python train.py --head_dim=32 --vocab_size=512 --norm="rmsnorm" --attn_scale=0.177 --bias="none" --learning_rate=0.00297 --schedule="wsd" --decay_shape="pow" --batch_tokens=[8192, 16384, 24576] --max_seq_len=512 --train_tokens=118900000
Each number is 50 + 10 x the weight over its row's rms, rounded and kept within 0 to 99. Layers, rows and columns count from 0. The size before them is the row's rms in percent of the matrix's.

# up: layer 3 MLP up, 384x96, rms 0.244, rows 112-128, columns 0-95
# down: layer 3 MLP down (transposed), 384x96, rms 0.243, rows 112-127, columns 0-95
up112 109:59 49 62 44 45 49 52 46 57 52 45 36 51 46 50 55 56 65 45 54 62 57 49 67 50 56 48 41 60 51 58 60 34 31 59 60 63 50 48 40 63 56 39 38 57 75 63 64 34 57 56 55 47 51 59 35 45 39 52 42 46 62 47 49 49 67 58 51 48 53 51 30 27 35 44 35 65 64 60 68 46 54 50 35 55 65 55 45 51 41 60 58 46 66 66 62
down112 110:52 42 53 68 42 40 63 46 44 46 55 60 52 53 47 68 27 38 45 48 42 54 64 63 49 35 44 48 48 46 41 45 55 59 31 52 52 63 59 55 42 51 68 40 43 47 60 28 61 47 35 48 54 57 51 49 41 68 54 42 62 40 54 59 58 41 37 44 42 30 48 91 61 62 58 51 48 53 59 50 37 39 45 52 61 50 55 52 45 58 45 40 45 49 57 54
up113 106:60 67 52 38 28 44 24 54 32 37 50 68 55 48 33 52 57 54 41 45 55 30 47 48 51 63 44 50 53 43 68 56 59 43 49 49 39 57 35 56 67 56 40 63 40 54 41 44 52 34 64 41 40 54 52 50 40 51 43 52 47 38 47 45 46 39 47 40 33 49 64 58 46 54 37 29 40 50 54 61 49 38 43 50 55 33 44 48 37 43 47 38 39 42 35 43
down113 103:31 57 54 72 66 50 45 50 62 64 40 29 49 47 59 54 30 46 73 65 53 62 57 47 54 40 52 40 56 46 50 39 38 59 51 41 48 55 60 49 54 46 51 44 55 55 41 51 55 46 30 46 59 54 49 41 50 41 54 54 45 52 46 60 63 53 56 66 65 52 23 40 52 43 57 67 45 47 63 39 55 38 45 37 49 54 65 41 45 60 65 60 49 36 72 49
up114 101:25 42 30 54 63 48 63 47 44 44 51 29 48 35 56 38 50 52 46 54 57 49 43 54 33 53 39 49 48 53 56 38 50 35 74 25 39 55 58 55 35 38 57 37 48 66 54 61 44 56 38 47 47 44 56 28 32 57 59 49 53 38 53 49 56 52 47 60 52 50 53 38 33 44 52 51 50 51 46 37 44 54 49 45 25 33 61 55 45 49 58 53 40 50 61 59
down114 102:63 55 68 37 41 57 44 47 56 52 57 53 44 55 41 53 58 57 64 37 54 50 68 55 52 56 63 50 47 58 47 50 68 65 25 53 42 51 39 55 67 58 47 54 59 63 63 44 59 41 60 36 44 51 32 45 59 52 62 38 41 48 62 68 37 54 48 26 53 43 52 65 69 54 73 45 39 41 57 54 61 46 47 51 61 72 49 51 47 46 54 38 58 59 48 54
up115 098:52 45 48 33 50 46 57 54 63 65 36 54 63 48 63 44 51 63 52 74 30 45 50 69 63 52 62 65 47 43 48 56 42 61 47 64 41 34 53 55 36 61 45 34 56 33 36 39 45 40 45 60 68 60 59 48 63 43 68 45 39 48 51 45 45 51 57 68 61 41 53 48 47 47 63 51 28 51 44 57 41 60 55 61 60 51 48 46 67 55 52 53 53 40 56 34
down115 099:42 62 41 59 55 56 46 52 43 27 53 57 51 50 44 50 55 45 53 27 52 47 54 50 50 52 49 36 56 74 31 45 62 49 57 46 50 44 70 49 65 53 50 54 48 58 54 60 61 53 50 33 26 49 48 65 39 51 36 64 58 47 51 54 48 44 41 39 48 55 45 49 62 48 31 46 51 59 42 55 56 43 44 46 22 36 42 40 33 47 52 40 57 72 52 73
up116 105:57 56 62 42 42 32 64 58 53 59 47 52 40 43 43 38 59 37 64 46 46 47 50 56 53 61 65 51 48 45 56 44 34 46 42 36 42 45 49 47 52 30 50 45 69 46 79 54 47 39 60 47 39 41 43 54 49 46 35 53 41 57 56 43 66 35 51 49 63 55 40 39 43 54 76 50 35 58 41 53 48 50 54 64 40 37 43 69 52 52 60 45 59 68 35 33
down116 103:48 47 39 68 59 44 47 37 34 50 50 57 52 47 53 41 43 41 35 67 63 52 47 45 43 40 42 48 46 48 47 47 53 42 34 43 46 56 52 39 52 76 46 52 37 56 30 57 43 59 51 56 52 61 63 55 52 40 59 60 51 53 45 52 41 57 54 45 53 57 67 58 67 48 31 25 41 36 44 43 51 35 44 31 64 68 49 34 44 70 46 60 52 34 58 40
up117 095:54 61 57 30 57 48 59 46 45 47 54 58 46 69 48 40 62 56 66 46 37 56 24 38 49 55 41 57 60 51 61 44 38 62 59 53 46 43 45 38 41 45 36 59 42 47 38 58 65 36 35 58 42 54 62 66 47 30 45 50 47 65 48 37 53 45 31 54 43 69 57 53 55 41 43 71 48 50 60 50 56 53 58 47 46 36 59 63 46 60 50 73 61 42 39 56
down117 100:57 41 60 64 57 41 43 51 45 62 53 58 55 40 43 64 39 35 49 55 60 43 69 54 51 38 45 32 27 50 56 62 49 45 61 61 48 60 45 48 50 50 63 57 53 53 49 24 36 63 57 54 63 59 48 36 44 64 58 59 58 44 51 46 37 69 59 41 52 45 42 56 71 41 53 40 48 47 49 51 49 47 56 71 48 55 40 21 56 43 44 44 32 48 60 39
up118 093:53 58 68 45 37 61 48 55 36 71 43 46 53 46 56 46 40 40 61 58 46 42 63 49 39 36 52 67 32 32 52 51 50 40 54 52 55 58 34 70 45 47 28 43 25 62 63 54 46 46 42 43 41 29 59 59 51 60 38 55 42 44 54 51 58 61 48 47 48 54 36 49 52 63 29 52 45 47 46 58 51 31 62 48 41 44 32 41 50 47 54 46 54 35 45 44
down118 098:40 58 38 55 55 29 55 54 63 27 49 38 38 62 55 53 51 41 41 49 44 57 46 55 61 56 53 29 63 60 43 55 60 51 52 38 48 51 55 52 34 56 47 61 77 37 40 37 56 53 55 43 66 61 39 50 42 48 73 51 55 48 49 45 40 46 55 57 61 57 58 41 46 40 45 53 48 54 42 45 43 54 39 49 62 51 66 53 32 77 43 49 43 59 75 47
up119 102:37 50 46 59 70 43 52 35 63 54 46 50 16 45 34 39 45 42 49 45 55 65 35 41 62 52 48 42 57 57 39 39 32 61 40 39 40 52 53 40 29 69 65 33 50 48 50 57 50 52 41 49 54 66 50 57 47 41 57 50 40 43 40 55 29 64 46 52 56 48 56 47 49 44 59 59 67 60 47 40 34 31 53 52 57 48 40 57 46 49 43 54 58 51 37 56
down119 102:48 68 45 36 44 57 55 59 64 28 53 51 52 56 56 44 44 31 49 46 39 46 40 35 72 30 45 49 47 61 59 39 73 52 54 50 47 38 38 56 65 48 51 65 69 55 67 41 53 49 52 49 62 48 44 67 67 56 44 42 57 47 60 52 53 54 38 65 52 43 48 50 62 37 43 28 53 43 39 61 58 67 44 49 56 48 53 50 58 54 36 65 36 45 50 46
up120 109:50 69 52 61 50 47 59 49 62 44 39 43 42 51 36 38 45 56 43 32 47 59 54 57 42 65 49 49 37 56 58 43 53 59 47 57 28 54 50 57 61 53 41 45 39 42 58 46 47 40 38 51 60 47 60 40 62 37 55 51 48 71 47 24 61 50 53 49 53 52 42 32 45 49 46 45 48 53 35 15 43 37 67 46 49 36 47 55 39 34 63 39 35 55 40 58
down120 100:46 39 57 31 40 52 58 38 48 52 57 53 74 58 47 51 50 48 48 51 51 50 46 44 62 20 62 60 60 45 49 56 61 37 48 65 63 45 30 57 47 50 37 64 60 68 45 56 56 49 56 59 28 45 53 58 51 54 48 68 52 33 60 66 50 51 52 62 54 60 60 54 58 46 58 59 52 40 53 72 60 53 32 48 49 57 63 52 53 76 50 55 43 52 54 42
up121 100:42 49 56 52 35 33 48 44 42 38 51 39 59 41 65 44 50 54 45 45 35 53 49 49 52 37 45 43 47 60 64 52 58 49 49 63 56 46 43 47 15 55 50 49 46 71 35 55 46 62 53 51 38 44 45 36 53 68 66 51 54 58 67 52 58 45 66 67 36 53 57 68 51 44 61 61 50 59 35 36 58 39 52 57 59 49 41 60 59 42 60 63 63 67 36 54
down121 100:59 53 43 49 57 66 55 66 53 36 56 66 46 61 39 65 42 70 54 48 75 48 46 48 58 55 52 52 45 55 31 42 67 39 55 39 49 61 46 56 47 67 48 49 49 37 63 38 31 39 45 60 66 50 53 51 58 37 44 44 37 39 49 55 53 43 49 41 58 46 56 25 49 58 47 36 64 43 46 51 46 48 51 25 57 69 55 43 36 56 46 37 47 50 52 64
up122 095:45 48 31 52 57 62 43 58 76 56 30 42 52 61 43 39 54 59 45 61 31 60 38 48 41 34 39 60 54 64 37 45 62 56 55 35 31 37 36 51 61 55 63 63 51 48 43 58 70 41 57 51 45 66 68 41 47 39 49 46 57 40 39 39 42 44 40 54 35 57 46 49 43 39 53 53 44 33 44 47 42 54 52 52 48 57 46 48 57 47 30 58 35 43 44 47
down122 100:47 41 70 66 43 44 59 42 40 38 68 52 39 47 50 42 45 39 55 41 56 45 61 53 57 76 43 34 66 48 42 58 43 54 47 57 63 65 54 39 45 47 44 29 47 61 59 54 33 61 43 42 54 42 27 44 45 33 48 54 34 52 57 63 60 67 52 45 69 35 57 44 52 63 53 44 50 57 64 47 53 56 53 57 44 44 51 49 47 63 74 44 55 52 39 47
up123 109:42 69 40 53 60 50 33 50 52 49 53 47 42 54 58 42 58 55 41 42 46 46 66 71 52 39 44 40 55 62 68 57 44 60 50 64 55 52 53 48 52 53 43 31 49 61 59 52 71 53 42 30 60 64 52 71 46 51 61 48 36 47 62 35 46 50 37 29 37 43 37 55 35 40 58 53 44 59 60 47 29 54 63 53 57 62 39 35 56 63 42 55 45 59 44 57
down123 104:54 51 44 49 45 38 60 35 42 56 51 65 59 37 55 38 46 42 45 45 46 47 45 37 44 32 30 45 30 29 51 43 50 39 48 54 43 53 63 55 58 50 53 54 55 30 50 55 27 48 57 65 53 51 43 51 39 38 41 59 29 43 43 51 54 53 51 48 73 67 54 41 71 64 35 53 50 54 55 62 64 46 60 47 50 31 51 60 49 55 69 50 58 34 50 45
up124 093:42 54 61 55 38 74 49 52 55 61 53 41 53 43 42 23 32 46 52 60 55 48 51 41 43 38 44 50 59 61 39 37 54 50 65 38 59 63 43 45 49 49 41 49 50 61 46 58 44 62 56 42 44 45 36 39 35 50 65 48 33 53 47 49 52 57 50 41 68 56 30 65 55 39 63 40 38 63 43 63 45 41 62 37 59 52 35 41 52 46 48 33 55 51 49 76
down124 098:61 52 43 51 54 55 59 50 58 53 41 58 53 64 38 72 51 59 54 53 58 43 59 45 60 58 59 50 42 52 52 59 46 52 45 54 67 54 55 68 58 44 65 39 25 47 44 48 44 54 48 55 44 68 66 57 66 60 55 28 55 57 28 58 48 40 35 62 33 57 59 54 35 35 48 40 64 54 44 56 45 46 57 47 60 63 52 40 33 33 57 61 39 59 58 65
up125 088:49 32 70 33 52 32 48 56 78 43 50 61 55 31 51 53 48 57 33 42 41 41 63 48 56 60 49 51 52 75 50 47 54 32 36 49 62 58 43 54 38 58 66 41 56 52 61 43 63 52 46 48 48 44 47 33 53 35 73 52 45 44 42 54 35 59 56 51 52 48 60 61 45 35 45 54 30 56 55 44 53 55 60 54 47 55 61 41 35 67 55 56 53 53 58 52
down125 091:63 56 31 81 52 75 64 53 35 44 48 43 60 60 49 58 49 37 67 60 59 46 25 61 47 55 43 49 44 55 50 58 40 58 57 42 39 60 50 33 57 34 40 51 44 44 42 66 50 53 43 51 57 57 46 50 51 61 35 67 49 46 48 46 47 43 38 36 57 52 40 52 55 39 40 78 57 44 48 53 59 55 41 37 42 59 43 51 60 46 64 49 47 45 46 58
up126 093:57 53 58 55 46 70 46 42 48 59 51 59 27 57 66 53 44 47 51 45 66 57 55 43 69 48 47 41 51 47 42 54 51 44 52 26 53 52 60 25 44 43 45 73 51 55 64 47 51 55 41 43 28 53 52 41 52 52 34 50 46 54 55 44 50 39 54 28 42 48 45 44 43 41 68 57 51 67 29 67 57 40 39 62 57 54 49 48 48 59 55 43 47 46 25 55
down126 093:39 48 39 39 53 41 49 52 53 46 57 57 47 44 57 41 55 65 63 56 43 37 36 64 40 54 34 46 40 45 66 28 59 51 42 57 51 56 53 59 54 54 40 34 46 54 45 47 58 52 49 53 58 46 57 54 53 49 54 56 66 51 32 44 50 43 43 69 55 59 67 45 44 57 25 39 37 51 60 29 65 49 57 32 45 39 68 61 49 55 54 74 61 59 71 46
up127 106:42 35 63 45 66 32 48 48 41 44 56 58 43 74 57 52 58 63 46 46 54 41 48 35 48 54 32 62 34 33 56 56 57 60 65 39 63 39 32 43 43 47 48 50 53 70 46 39 53 59 54 43 67 53 46 63 70 58 43 39 62 41 31 55 60 59 44 48 51 63 37 59 49 59 44 50 61 43 46 41 50 48 40 46 42 47 51 30 56 46 49 68 47 52 55 37
down127 102:65 60 37 54 35 75 50 47 53 61 57 44 61 16 55 53 49 42 62 58 44 55 42 56 40 51 63 52 63 52 40 48 55 42 34 57 35 57 47 54 64 59 54 60 42 42 54 59 46 51 51 64 30 45 49 33 27 45 61 60 43 58 59 55 42 41 45 37 43 51 55 42 56 38 61 49 38 60 60 57 46 66 61 53 39 50 47 64 50 51 50 42 49 28 46 51
up128 106:53 59 34 61 38 49 53 57 44 49 62 56 57 39 49 32 55 62 38 64 49 50 53 58 48 39 38 42 55 50 47 54 53 44 55 62 46 49 46 37 40 53 29 42 59 53 55 47 56 57 59 50 52 59 56 36 58 41 40 33 53 47 48 52 72 64 46 40 59 62 33 40 61 53 61 50 71 29 55 66 49 56 32 55 54 43 57 44 37 38 41 69 33 75 51 45